{
  "bias": "none",
  "parallel_block": false,
  "final_lr_fraction": 0.05,
  "max_steps": 11260
}
Each number is 128 + 32 x the weight over its row's rms, rounded and kept within 0 to 255. Layers, rows and columns count from 0. Numbers have three digits each. The size before them is the row's rms in percent of the matrix's.

# layer 4 MLP down (transposed), 320x128, rms 0.19, rows 211-247, columns 0-127
105:099107156143166117158159094121120140142142107171133152091141149127142124117080072129114098033069143081131115127112125135191146097137074195080089138111135105075094094148176169119187112099131147166177134108097101120136176112095112124179106118134090146166186082098174197180145071157149148099128127111143124161143095120119125065151094034065127120148136094117150132158138136140120135103131
097:119106116125102166061102138139115070219170126095117168135129146070127098153159183124193105102089167128143154139184148119080154115170122088095056134101125123104080154132132129060158152138099174163134128193052159156170131156170115146167158158185115212107165125112177124128121138118155128129137168135164127102101163137109121109109108107143160152079128181131137104104153167118144134118170
104:111144137139195109131135183197158185092105100107138155119131137173159100079182132093116071158144107132151104167126107103037170120151175133117131120136077119074176187035074137103103087085132200113171111172142140104135088114094144134132159111128166108098147083111116081096168143130103161111095102152131092172108092149141128121153099145096108142144167105132109097145077145167153105124160
111:097153180151109149132135154171144066118156165164181164130191122118144150158137155186138130134096141109157120125046119108173176120162143121089116084142190100145125116090131129113110127120133171153136088124133161128073071145122086130198130129175193123104184131186136136069115068112084099165129097159067155104140111117110150083159151127068071130115113117118103140196129130133151095157073
102:177156061084128088133151154108111139154122151150096142144108089135068121137131111090150138118140085163130134124149113159053136096139121136193149173175075098122174134144097058168160121143090080113105113146036111182182142178112108161164133113149096097160142167114164074138096124093148161094096046146147154112140112126163150078151149151184155122139163089175152134124149090162134096101153
100:157109078111143115113182140096180138133116092113105153128132103161128132153084101104149137095133186110127116124138084110123172153114110121143133145083109160096118128093106119145087101163130122092131096181056132108118178092127122115111086189112099144141120198140074220142115125131141226093162149095136084129087211087086143107100101149137118085113193122113163095150082075166086164116163
105:125115152145123151100139140133153157145190160158094155133185106111141116124128086114120122167179095068107009144116113131162156194140069045115123098084106144133133098129102154142165091114115142185149144111169147142100133110138115152144138076163092130097126163076057129182157144122168138095144132204113129110161154131084105159102123111120191139109109167169148099187135085168122159153146
096:150089190084137163139135096160177067119143096105187081092084148137130108088099127122106156111130095125104168129078108127104094114111130107117106133146149175144087153104122092039147148128109105147120088163127107124200098231144125154167100160173157114125143105122148137158073086112099126110102208156145184154119145115117168065148134128170049125114161112073107127120169158127109121098134
096:111121215168081046111135100161098181148180144149157101117163189147202126160090151085172077177094107085117094158095108106145102122151169107104111147139113104177147117148138130140096120119086100141152141154118109080148112121156144158183112116121109157132099112079105073167090114149093128132119146163124153113160079117139122171118092151162207155073182115160137095078138080131123157120173
102:134099117151137092155088185208161166134098171119122144079088061128088146088153141114086121187131112130103146105185093125078078149125140136105077170131106125159067146109128123172135149120106163156208173136150097098056115108095193141076169181115147172090141153119089135122097102134102145175139140207147096096159103099121092132171120089148130116167157126145087143119133094107127160132119
098:104131170092118142188068159028172131110134156132163141116093082130162137129081122146140116100131099043069121147126117145107071136101142135127132091153123171110096154137100156107163095117162188053117145092156142165154142091158154131133090138125079206109095128147153116146122104141129142100089093138171165128090132145199122154102130075102142164070125160075074150162150091141150099094127
098:147063143097187054141155144238135146132120110131091097148116096146080100108109118162105115190157130152095131163082176173119138113091122126153079117119128128118150101122137127126172138082111127141220172153154138109066126133134102113141164147103141111094156099074122125132147153144095092114136138080098131153091130127141161148216129067196079115140175120163124133138144192153141112154177
101:129125114098110096099079097143150134129143173054141069128112132050083111135150134113083087119133111167171094146176173041117144153177097128091151081124120099124126154095112133110128180141116132111154141121141129130088091123134146072074176145104181070060102148178150157138161112146112179151115159146169132143178116123135107079083167168171158104097160116114070097101115149141157199137159
102:101093126107117084112134119063156185141125127161068125198132168096151095167099129096130115154129125111129138145136131132137095108112129141121194138110113067050158154107147170120146207134160104148081184120196084144106142123167160090071125141166135158136113091182123165148134159155180121173168129117167131142126138105139138137108101179135081180080141126129159149128138074025141143078114
098:160162160121174082120173096155154138154126120116111099195105188090139144106128139176140111104145111086119068151149120134149179090148133165066208097086089103142108137155137099190127128166110105092121117186066134130138175166085152120099190103139140141151144086100147109111074114164100184135047043118136080150142133130133119125146122114180153129129097103144144161151130118159151139101198
107:136144078115153120088133164164095159080082126146099148061170095196168167159140169108139091173143123131111104177092100106136178152072170122156118128119098111144097102139135119115115095147177157131176102140128141134107065163181124148122126224149103124165177135155078121056095115189111132153112160108112112101092125146134104152048152105180168134172177113137146089124118188115140112151112
092:055128189160114158158144125111138140050108121117152150136099104091110163071141108101127156132149125109129091127135073103099070196137137088103134152098121085128134070141136099087167136148117129100099165119188151141131081112069107112210097056167135168086107096112062116146151113089134090093178133117090134106173159144136127172088173120150110127148178097152152110107097068155086149159129
097:167101108129100077150090159180129096136114073115118115128145163074155173124142106144118171209131110096093112170131106106141140123087138137138156143168099136141143131092166143179147185115157069119147162060180073193160168135135133138138143146118115056170160195123083134072124080107137145103145157111132124201119127143090116171140151160115118097156206127121089119159172137082066114145131
103:142086145127151144065167141157104075159129120121104098151073114093136111080103137130065114125077151107131155120123104141111121132130174084102061087162144168134104178117087065090130183051123092097079136109145103071147151123122184201168174082133138119115129088117124112153179099103063134097131156121081162095149095115155187110114126147150171185145110114121108139110090154119141197151100
104:121108134088162130144173182109190166092095122154108133124155115121116125085143100110120066067081132128075124148164142077131120100223146115120166056141101125147140090124136143091201132203151132138119137156107133099111157170146096173159119165121154135152132096100139156128164178104119101118127133115069113141108112175173131165093186085153131070115096115184181161066102094069128126144112
110:079100158164119063146131100069155107168163151164154099086122122108140152105122148139113132032114150130106176158183133127129141105119086154114132131144108160137068130170095073143182109150154125191120084059101122124123106145112160151119198139110158199191157134133153138125113127176100120145131063120117125073079177135169177075141160144126148126082089077096150127082094159113138101129133
103:098148168109159107105091206153095120107164157104093114147045158091111139114144176132123062146067150121116152179155111156176147136115105165129124131116159135093131168104119107071154092165137126136137177151134156131122104127191146198132088089106140102093167088138121145118106145160168086151060098099135124218129153073080139084075104153143156098095136137139169190131120157138130103074138
098:102132221112153112124130108113142207115072089084097165083129108117137161081123160146093125107105130139073112113079104138121136093177105150165166105127101071119104184141126133203194174109130156147140172059141093109132123168188128148137159102106094091156181165092113127112122144100125167104135141112091123198168123086102108143124158149101158138171103125126201111126111126077129077165133
102:144143118142174082132161116084116143124174171119163075104106108202128165094117135110071104044093143129073175095137156115117126078093141178132148114126101115161133032118117141129112131084104136106065177135067187074121133140134112174137128131147135130117107088115115147163104062112117169116118135086115120115141094128148162139206117213158145145146151107132137135083171083153168088114154
099:107156103120058143110123159155047074191091150144119128092143125104167137071158106114090063103129163116122107082160160132084119143143165158082155179179115105132079106154168106084100116121164114120167130090135142136157092125135143160106180147129125196067140085086092100164076125123138106111150102094134124137190074156121115112087114109210164105086165128136142105129140087136161170087154
097:140212155118067166130182132152124152100139105139121102148164175152114111123131089154141123148093076178117180129098153048168121152184092099143097086095140223118109081153166156093097140122102124156164173103116105129164133122131113113126100065113118146159114134121151156150094095118166142132156123117136182170178176190166115068106126146161105119105145140059101118129107198165095114101128
107:103106112108102124103105129074104120188136155088133106142125190088140144112154134107170103094125106076094141143113158118118148145098138131178107174127120140148119145116079161090136166137122145183110143137129140102109136090120188114178121142148171152142084043124124134191104162093126102120145111043095103064120096132099159180184138095180158097065139189080134165175113112146149100093213
103:171150108116113150128156101234166065138131116123134146169125125155138106134187125097176120255165179169125104136099143121132101088090110120089139158137099129145164129123131162164126084132156124130168154160113153115102122084150162113082120132125145127058149150136133138121190133139118145094132123216117115103121132132145137142128126085159167041113110176093100129131191119150163107179110
104:111077098148159143112086173097118190133108178069127146142169132154145109118130129087144129062124087130140096105140095084123097172148069155031083173134120101104134156155118093140087076164095178184141134117145149153141113149169125193115146120061100183107131131140129123165156150135117057179140131160172103124136158090119087132135125181167131099135124086142156086076123189173158123152127
103:173101147034119131108148103060149121139155137158187118125105125147163163078082073131144160058152097129122123133101161113118090184125097169113106152170147062142165098118154044093101101099135084105132061152111114141193062173093102112170171122126063127162128140135126099122135122112142137133093089121127172145122129122114121153126132037088110156126108120148178136147155098144152097128091
100:097108053062099097171182157155096104169062143099114146118119138162071127157152163108151092161121119082101148125158122115170116079157193178162064168110090191076111155138119088102107129140126170124154080108096118178086076087158112161106115129135150103177117143092058099175137112146093119132133125112138092157123130132102103121108113101148122163153116119165135098174105205154087085108117
099:120125151138120029166099131120162135150070087114152143129113147184113171106127092180198130105158143094098094124180147141152144110141159084176198140145123123124124096125179157101170160125136091133109085098103104134103144105103081138096112109124118105129139158142124147128101126085152111158128105120109179145114153122125047129186215086155089041081130115058169094096113151152150094152151
093:141194064152166102132135116249142117177099130133107140151121091150077085117125164105114118185171120120104126152105137094155119083162129086152113186167083103079117122092131159119104042127082123114153164155166166136154134169115126102119113159131148093117040114148185131170142109171132101184145117163127117100119109118119128123078126124147185140089141191175122157129165166131132095119099
102:122112163126099128155148154086109132154139097079123150128118066132184094119101108131126127122155110182121155149107190134100131109139151161127088100135145069098212152182110177101085126157140190162109112111134118169145224131151075106156167089113098156114088080059140160190090146141094081131110123098159145194139134129076174099059115136126146137102111115151121161078176159116127112160136
108:122149155144103147149153121214152158134132093104178137181180169130156156164136049132133127205119190172140120100114095137114141129164144145081164112124109094113132147126171174173149123124151157089146161172154098116104163167174184167130145102136191138068120192194136098044151093107081095120111143152196094104086111083147132143120132120153100136118176110147103097132132131129098116131100
102:135151119140120121104142129194119169102183146142132155141143157162116183078098144089146059168141112119152192153064100128159120132140113107129147106090164198091131158152072137091064163102124063150210089154173096115133142138182184203106104109163164087154124090164115179118097124104128133124082120118156120109109106149093087158114154161148122149132168139106176133140116105066122185119121
120:137147117110137098135167097158128091127114143117087127127146184075139110104162126132154111148138083137152086108102085157168152179102082074099141131077132103099137154098170174086147125144131149096152213116165126190098086061149135178181130108110128087123146099123088081096137129126145142152110127128110062092154125138117135085102123184129169176126121159231119151099112124168021134129137
# layer 4 MLP gate, 320x128, rms 0.191, rows 212-247, columns 0-127
096:200146182105081043133125162175172140096066081104126096129116190114094142099076105130174130179132110193127136146160169142091121173120176059154151120120127108093110124088134125140160100142178139168141142148129105115189165139103096149161082133143113076080161124136088163153149143104128127145147101129130175114115127099194186133115098136065162106143103107154047101149139112149120129145153
116:104170134123114125151137107156147123120107142159165099110139133110140097147040115134155105201199168118121116124104122150111129106144176108153172129099173137089087176104164079126087119151161078094144168190125163149188127147155171103137151116155182133118137109151081104108056093198184123097145157119112186062134106134132212093111097195122125170123116119157131136100108117081117143083132
102:103189185148117147111108197148149076156114142101121140145121133081144149139150098147132095142137145122188083115203227218077166177166091096126117041144152143169130133096094120068133109152138115086139152130093103173139141135135097130155119165145101113116164147147095166124148088141165142096149171091080157168170124143089136105074127193130129169118089165131114146141136134102108145113130
090:086095100111124126119105084147106059079137158111114133099125028088108132115145101105146130139112187175117131102077161128122119068100130119084128090120137163100062093133069113097132164046148147135180100112145170150164124139049141097154168164131153126172155117126181106126154149142166165131151176134075155141193072113116132119099114127090159131160103124140114120108111131079132069136062
107:118169123083080124154125106165180115166106132191096110060118129177169095124092105090105087140102115112161183087122167111106145121143110112133153097144135143092128098111127130121109089096180090089105167107207128106099099102128120099167127131126136127057157167122146155152099074094145148121109146077137163159132129155144124083085132226126179124175148202176089118183177135078129134130166
110:104148121176120041122119125195110148145107129145196115151120138096109096108124090144134148217162143096080108142090077190152105149123138118141160156087120117071124111125114139068128128141162132110125152099183133130118117128086076150203135130098089079136152057123100151156080121158151156068117127154141072108085104104084128133039115123131126099165181159131115144082076121128147119120085
105:165141092101120101152098105118185132118166130117116019110115141127088126128109099122115134106168108128133159116116153104184128187166090085154166139123178122142177148096076096162149138105207131133130099141076160126110095122173138127140137088149072079153158159141067111109105135117185186118081060123151155107105124126134163131065176149152130105107069124121163130123168152040148174130107
096:134115100099078104157132133163121147121139183133150104150107086108141108130151093118172104165144088100114088092080076143139177131199126098109117115156139156104091163160154117172129148124138075153118122116122087147151137130151086101081162106104135087081160151113124126103125106122167122164063146159073090119123184145174146075132099171152134193081076106150172082126105119004087158082118
102:128203118130072076131160154150171138146126150153139089173070185131183141119176069149192118185194095090127162160101103115129186149082161115130120118106143169192138140133116107135154107136182175101108160135143130184158166139098110168135113098127139058115155158114124165070108097156150197106132115167144080153101075134100192127126126143114119141131139137160189181154119137127137139117134
091:107164127134126113133107151146069124100105066145093092202146134111103110146132136105086106171220136130111080088151089092099085107118136178121185114126154086128055134137130112149155182204140122174163116137125083165098133119136108099127138135125107129119145094130155156081087128124053149095110123146130096118148201087114122124086111108075137119098064141204117173105090094144086101143079
106:145144129116086127135134110130136112152159160105133098153058150109128118180089135117077178154201135138080106146055139124180167078136120147159176037077146137131157101148108150091185147156131104147105080112198116103133092117129117141129069061118134092039124203062138119122147113157152162112127174128127072131118093113115122127121084127105131128077123134151156161164087144126116152107164
101:080161151150052121105114053133132115157118131143111155097127170121104132190135168123152160151144121096152142121148107121129170079136161128099132171130165066136161148131109133082122146128162067121127057103155098075152168136094107164165136063188123101146140185183202136127137162129092161086116169075089100149154120075123176063123161141122153174103163123120132125068144116148136091145071
100:179092086161133158150089122166139170153134062182154135128110185090117117143092138122132106145158118164156136125121087151153154100184136114077137142112141173111068099135084045123165125181126106136113129147183102184136193103126118142107102125184155127096149210140111097121133131162219106157114107131103056136169128117161123095139120171126092178150168168134098132143099078102103116097169
105:095116127090065137132132126126112098089145139172183144065089066090131143130079047132170131149127150173113109070126172092133156055076108136113113119159221109143104136103121123065125205118123117119142156130137108144097157098132084092120124192115116111143100140081117118086140058159150126089115196117136135176154115150118092144180135167087111170098155180126140166119108109117155108142144
109:161159135131128155147148091189081127105116122143149170088103136137098098120112117131137096162129182157216105136127112170104131082128167127122143134129108089110175109127110098077170102201128114079154151156106129227124102077148081109180106106169166125081111106123162054095154052141103158148121147129122130116211151155182170158129086170150141140148151159084136139142147137135101105149074
096:151109139093138118064146127135169155127128100076130173162122142075151083178165070101168130118123122139124099066143182140097105076113119123145079180135131079112086130146120100132138096147162102186119154111126083135088112132124148054090139099128167101102093095121108139119096165082186118158099129113149127122156106156153121171126090161077112223117076134096158131176172107142060110200157
097:127113146095131087154142135119122134124117115134164140193140185086106136149163109088176087140103118092144114112072139139146155180204104086140141135150167100129088143108079105165220096186159084189137093138100092120134104132088131159084060120088100098146162119156173133145116141167183130145076152063109188084117142166095080139132110142095166102092129129138102131086120161165130175170099
100:117146152118114173136169155107052133066111106160133126187124094066118152106127114142110179129097137117124093107090080204111160147128137130086136135130112071136131128132076139077136112195155138129095130144170146138133095090105169111123147134142152150075156114128127086127120122174128152086126159133070157148089028190127157134152145168168150203214165136178129132118090124101131103179147
097:145163178118100071105160072150090143078166054091126105194151150116172143172140122140146140140083077164128091094109135173118119166116150086152131083110154141147069120122174114108185184154124076144130098137148078143145104158210140148173113119182142153134115121145108092162094192138140114108131097107140129068170130159154124146078183140103151108182133139101112205111096106131153092138138
109:184127105103132143154185098255135145103068130199136083100114142164135132171125114096113133223148148167122108129126158125128151114126156116115128152116132051143141123138076172105150067120160102088170183146157107113114067177159092103121105158154152134149138118111103100117136098119167116168109176134129129120143103141116129163147140102102107134077144180149096113096105165122099130129177
106:088116135110101103159111119179096102152121104194122142168128138097090154094126114095125119165143120171137125099103118177168191099126172193171174184160153072139132153123134116126185063118169144181156169182120121101094150137093106153120084141113150091105188116106087102103120072180152112145107141120128068097118119111134126138107128161113114162105140168186170143133085164062062150141197
098:142126145086124095072138118112136149149126140103152124137139143078078197183076132141120148108147166115174102157121126120127098091095107072073126196137154082166118168138108107055146133145163099156126125163119143094108191106147181100105077126139160109123156168119146159085133089151092183103110116092170143081140116167055128064153060131058092125113152134151123166160116111114084101169176
096:090154151105109122106111160148112158161109100177170162061112182067153155123118118156160169163100148137152143129102120103082095133146082125070157112111108116125079105131161165120192107208205161150136167128156117088127152100175115130212113149133116128085154136100127128141152065095111180137139127080104061145146106125144112103140104171098201134135125168141087138137142076178075158112161
102:087157165094106140182171163136163098092145053127099147162068137182103102155162096108177184159103144095185115105117157141109151150130129105128139096154138109057060081158096049131152153153143116162107136133107121156146168054125166096158115107161104122097147082097109117121135107159150147178115107128108084154130133189116091130134175169160139135112081117180154142153139096093079074176131
097:135154118125126144108140083105087114083118163136131110149091093117098081162129077143158133122139189115076173108135108153144088110116082063134168055106101122088079127039091126088172131138142088112130087128087116096184203110135118088149120112134126078086174143190111097119118145162090102122139132141097138141173142078114116138057139180126134172107078109134117182168130188132132071149142
110:173138173119088145194133117147134155112045104144111078118106111129184100149133133118144164187164082061132119083087084104112092118095165134167157134134079106084124089171114172151128098166160126149127125160199073177148147169167092179216136149090098066076144151099129142105092094144171106162098186119137116147119146121148131097076143117145103128093153166146112116138139124123138167141145
100:186162143152118191142125168191101081133118117140120089168186138133120127141099110129163181185183164179099136079139197132101152135147115110123143055144150140096127071084196116137132110102143100158139169200122080096125102137100120091169106159088102147129157131212157130128108115139107186058126122156127159157134155174156150099156085098149173144113093144152069134116116118127162126092119
091:170175181097126111143151071181090095096113096170126138089129158116149156108122115176105133145164155160130134120129129120139154226170139109161155121120145134184106123139130122147137171133182124090122137150146136090171136101124186106111081086188165130190141065085161133130147141138182162115170191115067094137177082139157197116123189119087086134099118119164093180147084095133104131122140
107:145057134090078094139113167144159154062167108104159156129120137121113114096097089169156101137154125085098086148103129097102179170104129122115151135155164149130107146124120134118167204177094117117112110037114085146158114142135118134168146121114127111106110118203105091106143132082137168106115086094091144103068102156175186136149157129099143191102116188102198148099148050138090119117176
101:148168184163091099170088122120109128162149115129143112170156096071114091147119128121128218158134124117124154080069142154105213068078168137177158145111162077096135089097156115122123112168133091061152165104110155147098166132109096125147161123119166100123105107140138090099080079131158130120148158082153084153082082110133127149103165149153125157086163178071123126123173182090159081096113
098:093110198143133106182170111151094097162150143116107147147136126108140144160145195122103096146063106140097125087091105177169086124181158166128150120169115116095096073094102137126164127132123149046147125104188137129096101152121134066124181086154160103100090083154151128185127132102142145143138142140103149112087108077110129136081067148164185130202104189152136083154060135116093150147133
108:163143144092054138138173113120079117083060141145178127097093125104149101164120086127153126135127144111131085074107104097171183169116164075155115146130112080157103141109123087132128144121109135146152126152106131127109112160092109087083174146109107055168112166165168156111117121126190128112115172114152095175075136090128169085068094139159116119125164193144119090152155191127039105142069
104:110172137133124171113137092117177168118128141132189080115057118150129160092108067147127116134113158115099149129153165135124086090157123117124119197127100103069042152143070147060140188085134173114111108118108168176172138085124155171133133101142075149148114164188136130096081112105136150105153108176095099130117096159163127108058202129094143149173102136142117194100152118105093129099130
110:190120126067096094162156074139194205095086141190124130109116156099140144109123159202141107154139186088098146165127107114171169144110184137064162104117110126153121131075126100114172130172164072124139129118146095184153136107090155153109147185190159150091171168107107128129143136168139089111162073159174087131153135148099161150161128167125130147111152166151154102156094104119087166124159
097:179092103083131141101108183131151164096161107135175063091078155104165139113122110103146099152158088159130177129049153146118094095118134091095106158178121131129078120099065119121125131120131138137176094165142127076154170157115140165156090079151117150142152118107059131098151147145226080149060142139115149171091108078172153128113144116078135157161103124132150082068105099078125158122131
115:103114139106071091150138042207091163117089077171156161120099131155144076107081122088131123213153150138154127129067099097163148097123194083168144090123102091123116127080126103096133144152102120138135161175161087164161100140167068162167165140176126096173188114120085122106088115119151142121131126118121104159162157108117139110093157122139117106063146151143121092106139147110127178101059
# layer 4 MLP up, 320x128, rms 0.191, rows 212-247, columns 0-127
098:162160091109114068105099118165084095119119132111099132233150139120064132180118136105144139135136107204118109149151138093134109134115159088130093162106156095113147109089150152111173105160102095116164120152125124075195136150112100073117142149194152109154084162140147126124119156110143115121133157098128112105170172111176154117115129153193155051075096102154130155091170160076105108069050
108:125091118106128134129148147084078132115167126145153179102157081180059118104189154169144191082119142067081178165152142119070172107159164139163152173138115127102124088144073192199114125136067152087121043113118099111122121106110119209097049181156143146118110078100161112157118149135133105134120149118159111144093127108162137119090088099118125088150137167123140145135119103106135104106124
111:138089132114098127138130103125070154113180190116186160105126167087178099159105093135128137139083187148167135092105121099160144120091132146122106107177141126121077117119194159069094186149090207143151091171142092094077123125111136141095119141178130105167164081103108152092106114121118145098185151123137146100082106086108137112169127097121078076057123125110123144138144091190118070150067
103:080153125117126157086119148120149084178066085121117086161191138100114094079169122110173098103152048138159119148139093114171163144060108103156158127095112148116188165114134061119101123118142130140170146124135129146201160185089118167115158125109108125170146205168160077146110163129147156093165126109107098173104113077160152105100195110164103133131140147091143066152099097124095125162117
094:146089108139161118062228101104198134061125151145120119114102108084119113091083146110041196094144082128185140130129158151144150148152074114148125098112095116155144118132137164046187065158154124149129101095137157134085106149138155138102105127080134129172145123123093144147123090100162177143177134134189069127143111116164187115116082105140169115114126163134177135145126120144119155162141
103:180087107122079105134046128085098136108111153195130195160097123145167113114098076129144104100135089079069107130079078158104118093128154121175119140111151129097103130146170093172120163073154122109127087191130123089148141137127128108120118152094098105073102093068125187091179085123075142145109116118132150090185097096135137187089116104139167134152111141172191177105166125102124160124160
094:077086091096123140124149145141097137167128079164156165070112163092143060081118165141114120135116116155126188145104147097163167158160144143087168161151163092060160153182117103161113076143153074178119144170128177150156138156034068106112101133126118078099116094069082129134103081103173135140092112112162101132199130132151131163129138124077128118110108108123118124130137082142099186097092
090:136123155153129143144164099131129184081152035176127066109129156128106152098140122139063126117107122102216123140107115101138131133148172120162101088177146094154092130142062119153091149142156141177086133172067140195124136112147109162133073142091116142153178125155142112166118197124069128105127078112114159113092180109114094182099082117148132094134150075144074130114101148197108123167141
099:115161107156149152152109121108095190099142134125110144097142125096126136117117113126128066112066132138123154148189124136102154160150187128122141113126127043115144105139122089167091136109070104212169162178105112159136111170120093136075142121098102188133132103135184113124096146078164041053086161139090128091152116144140093128112138151177109095175184103074090069076153123112140119154098
098:134126163125106105105165091148094130121138195088128100155114126062157106124133105167132157148070232054095145121152148138048101096137129151118125144120137198082085084098163135135103154134134096146158142088108089123138165064217146094127136155090098121137171065148165142136115147161133109145062102128124128155104154149124115110126202145145115098131146099145135166141120042102121139116143
097:125097145117152106145112150128159204099152112129138178112164130133177125108200115121183112114103137098191132140185148123125136153084119176093119192123155139086123144094125060153155125092105103134122152158063142186132144141097128093144134131043115136135135075117075090147095157084099084163176130120140122148156198143125069067135131118174137109135169085055056149131138153109136115157106
096:123121111106101160111114182123080183152126115150124216102140194151090119170097092134130116120131074123118100130158085116116070102178096168095095182167125113139084133131162117128157151155137144168143129147125158118128097168113185149075083049107152109134131113136124203147163194147136082101164094139164136077145106186138122119176107085121131174118103109135128186136118076166092191162142
099:119140162105120117060130131128135114161095156132155177201152142094122139150050112151197114099160168194123149111145176108151203205081111078086125094160087166125120123099113144140141114091100153146155148185093175114170162137139127143110117101137127154126165120143164202118111117168107173119109143120143145163183182179160123089125155121164178176083102133109164086114125117083086151124129
103:156090097129114076108169213141153142173173126135126096137134176120141095108120145142135051130074125135115142160146073128146166126143161058101173137161045092119172105153145137123106020175095090139116111146110140117141111220110133093137120099130124158125160104178151062171117107111165140108113138101125076119084117126154098121132095123133202151147160177160149114155135102120094108140121
104:128148121144150081145157179141113137142127078121106105096127134198157080139188117114140118089082099140082153111128169136160176115067198103180116118150120125148098089131121098118137167111112214182105100092155120115143134109123108165121111157172065165117094152068041188126113151153165129163108086137081085094119130165111157099124154133122138178161152090156090216118166137136110135141140
091:160137168083144103101107120122150142146110161152179082127162133132157105170132210134125143088151118098142109166069122063182106107114135114157154106121123212100117083150151138143110200124131147140138116112137167056109146189093093141146152141095097118102113094129143147136161132158120163108169138134194141151062065094119143037231153150155166101103092101143127124150113128146130112119109
095:106189078128111146144119155162090135177064116058161110115141099157149093115138131132130185150196192153196120119112183147070103143091125173134120166072113144103163152147105128128059139132164158087124178190172117104131114167085139092095164143136139128140060138142112131121128079061115060126159155115140120096149094110177178126124103117131140129171132142102103129184121080121159115163150
100:066085103135124082194092104118078067144126117108152133139110133103138068107107112138146126169136202080192112093140116112135104144153164159120127160189096138196061148069079087039172107124143130177096139156108116142088089136105119132123101175080149139097152139153164128149096144152096140103066134149120132106150127144096098079139118132096190157134121099195114159124075107155153137127137
108:116092142099137103121076117133167141189143121123126173133109167137150143172145139093132153142094133116123035116114129165162134200121023094152120104142195142142100154104108157162152111105107130173139138139121115144078162185113112120144116124092141143202121078097154163177107140145159164159088140144157123165163143137162166072165117182106089141066098194163176166100083112138110134089148
122:052193105154155102122092114186142153148151110139089185110162113156110111147165169175164144145147119107109113134160149120102136130138150103048155135181144142112119149140114109133098099146127151103110191128167203060058133146097156122125129167145142168155099121091174082145116151142107115153120083202154141125149141165166188122132190117126174192114155146060139128170132155100158156124181
103:191171117142117073092093130151121148121220177176138121142139088130183096130145115123120123134119077112157133094139165143101121111071093126119147102080172147098042142116149164104110143054096127114124134090142133086153119118177174149147143153142129134191129104139152109140065173166129205085165082164159170184054102108123152114151087124162092135142093106154165116142127110131125100157089
094:151132105098156119124117124135144090067188146103103131116160132138130090146104145149198058096084247131101150164194155089157137117127137105101134146114133141091155143152159073146132112058139128077136131134101161128126118147061091044080132135149124123118089107168126089102159136090112147109149097144140087111129141080181149074098167044128127143132135115080120149104179135086145133103131
099:119136124123148071159118201150140129150173085165145134029128112152119145127119120113087079141083135182116212167131107148099134089091120143113100161069093123083118137160124098149109103147113085122128128121090093073174137124133173155173101165175128106093169110062124163165086110089132144154171155091128085108125072128133120167146111141111163120147176113171122175139129121165146192186184
101:152120099138120122123041097173132093174122133169135110153108118135153193107134070083170072177126139119115169117169100154140183132153152140116196159172139121121128135145201105119077099075072118128188107141149139136140108195159064120094112112066182104104121129144085117098142153097115087124095126134074168090130147073115126128107096150114126110118162108100138133134144085084153206076136
098:165220087143133112120134172133078152151159067144108159192149135069110136153068134132118095130094143188179120077164116105114122097103193119100112099056122096149164087142134138152125073143123105159132146128097172111105126143187112143130139111145134113137116145121076100118107123140133149087114083113120212076166172130165175055134137115133203117114144160164096114151151106119108173098173
104:085082175131094113128143078129120126090167129133103120092113134079137016147123118184117111103131145092155105137149148126101132075071110181143135125108155099084108102093185139138080133086157118142120106081100140149102125056097124155187123127098084136150115106129160185143067203109120115157132142091112081200135109056143148067106112101166177154171115148136120124163163107103110127108141
100:122178098117111078067106081031109128097128116089143156143106170102147188130126133145152129081092089116180123119131168104102119186100101123129127157126133104156135135154126126079183188146127166120125075098120140191135098100127225154097198121134113120173100177101139095117114156149123141105126107104096179079127095111077091108102155140137149115126160098061146181116113093175114086140093
106:136143112160173147061111125187151137130108101133129108138192139126147116112086191134114105129106095135158116123123154114165194175170133178074170141068111133109159153173173099125118146126158134184158193096125167114169101173104152143160064130148189146103153119117121150164113177133191133147156166187093082113208074109115126155117142114143129112160123091115102142173079129179170150160156
103:122116117038097140133164138090196129141151134106201097095097128133161123115102168143178138097186136183108137130099149109168118147174121080123181143129146180094125136129131127146176155092203103143112054148096117125138132124107082120108077107117137106072087165100118124132173106119187147140097156090088168178118095114198126128098090149046092127153125138160123146128162151089070112100127
104:112103076106116175100157130112071111106131131190104139134121136194135164091181124142133103107136099178111170097158079155138155120149093162093070148191136150149146161176112135098166146152118127162185111072144109087155101079127159136146112192123042155184153131135067114170113107123114084176094105169115117123075072132180134136092189104121091161130127137175148145128114157176081117120124
100:172155112152148109151065157140088153148133066172160102125168134170058146143094116078085177115136096083144114085141123143179154136114103111162070123159113083121137170141152128084112152107155141138105182078083123189096145104135083169132106167101145136082124174131142137100154104176166106097101122104104101148155101169150165154156192098131105171124119048183204113084148129085150139123132
087:104130150153140116097123115165135089085195154126099120155130140136112162136138121154114083153167072166169084146104113187085103071117115146142175076096142168117145114109124165120149161136127157110098165147186160129158136073123140149207103102171138132147194131074102117078059128124088087144095088140155131083144104120106168042162133155157187160113149083146131131166111101155185098088171
102:119167165115155134102159103117181177156090172159103130177080097106138174153078033144135076113161142113072092090085139164098146117140121163117176116174090121134147094165135155148129155078114081154142120112106127215169163155214114169125134146103072128148135082102150156143176102108126128137112124175076166173159128190163152139134122114152100132122092110147120109161167142150125170140088
109:114100130061155100090088175128138169128117139129130096125145077147129132162120115110083102096104156120178092160107153138135166125139137214142088153118064080151141165143141093125145143095057127112121128112068092113128132161176141156132130142110112150122107105109078178153119104083183115080129141076056109163132143175116084165087122098099071027122112121134118108098056122168073127143115
098:105158142129123095123089091143143150172130139113104143164108124092092093085149165069178167192130123124161118127155114105126191159140126143130158113122178110089118118179138094113050126131230133178137144156071072103073138142132105091113108122059055173118060136118178124137098155123167097162149120169139130154135163125139140088101041165108076108142140149169136154092120119145129145116136
127:206135130128141134088089193113123125132188130131130156100111138112152127187130143126114156104050050095093102116111133169151145070164052114092127159141118176110106111138104153112146078121090164163156106097100141083114164048147136172181129129099153142124115181108115165151083130112124128158096139135148084121076117157121102157110119126154115143085061132152169165078054144135125139107193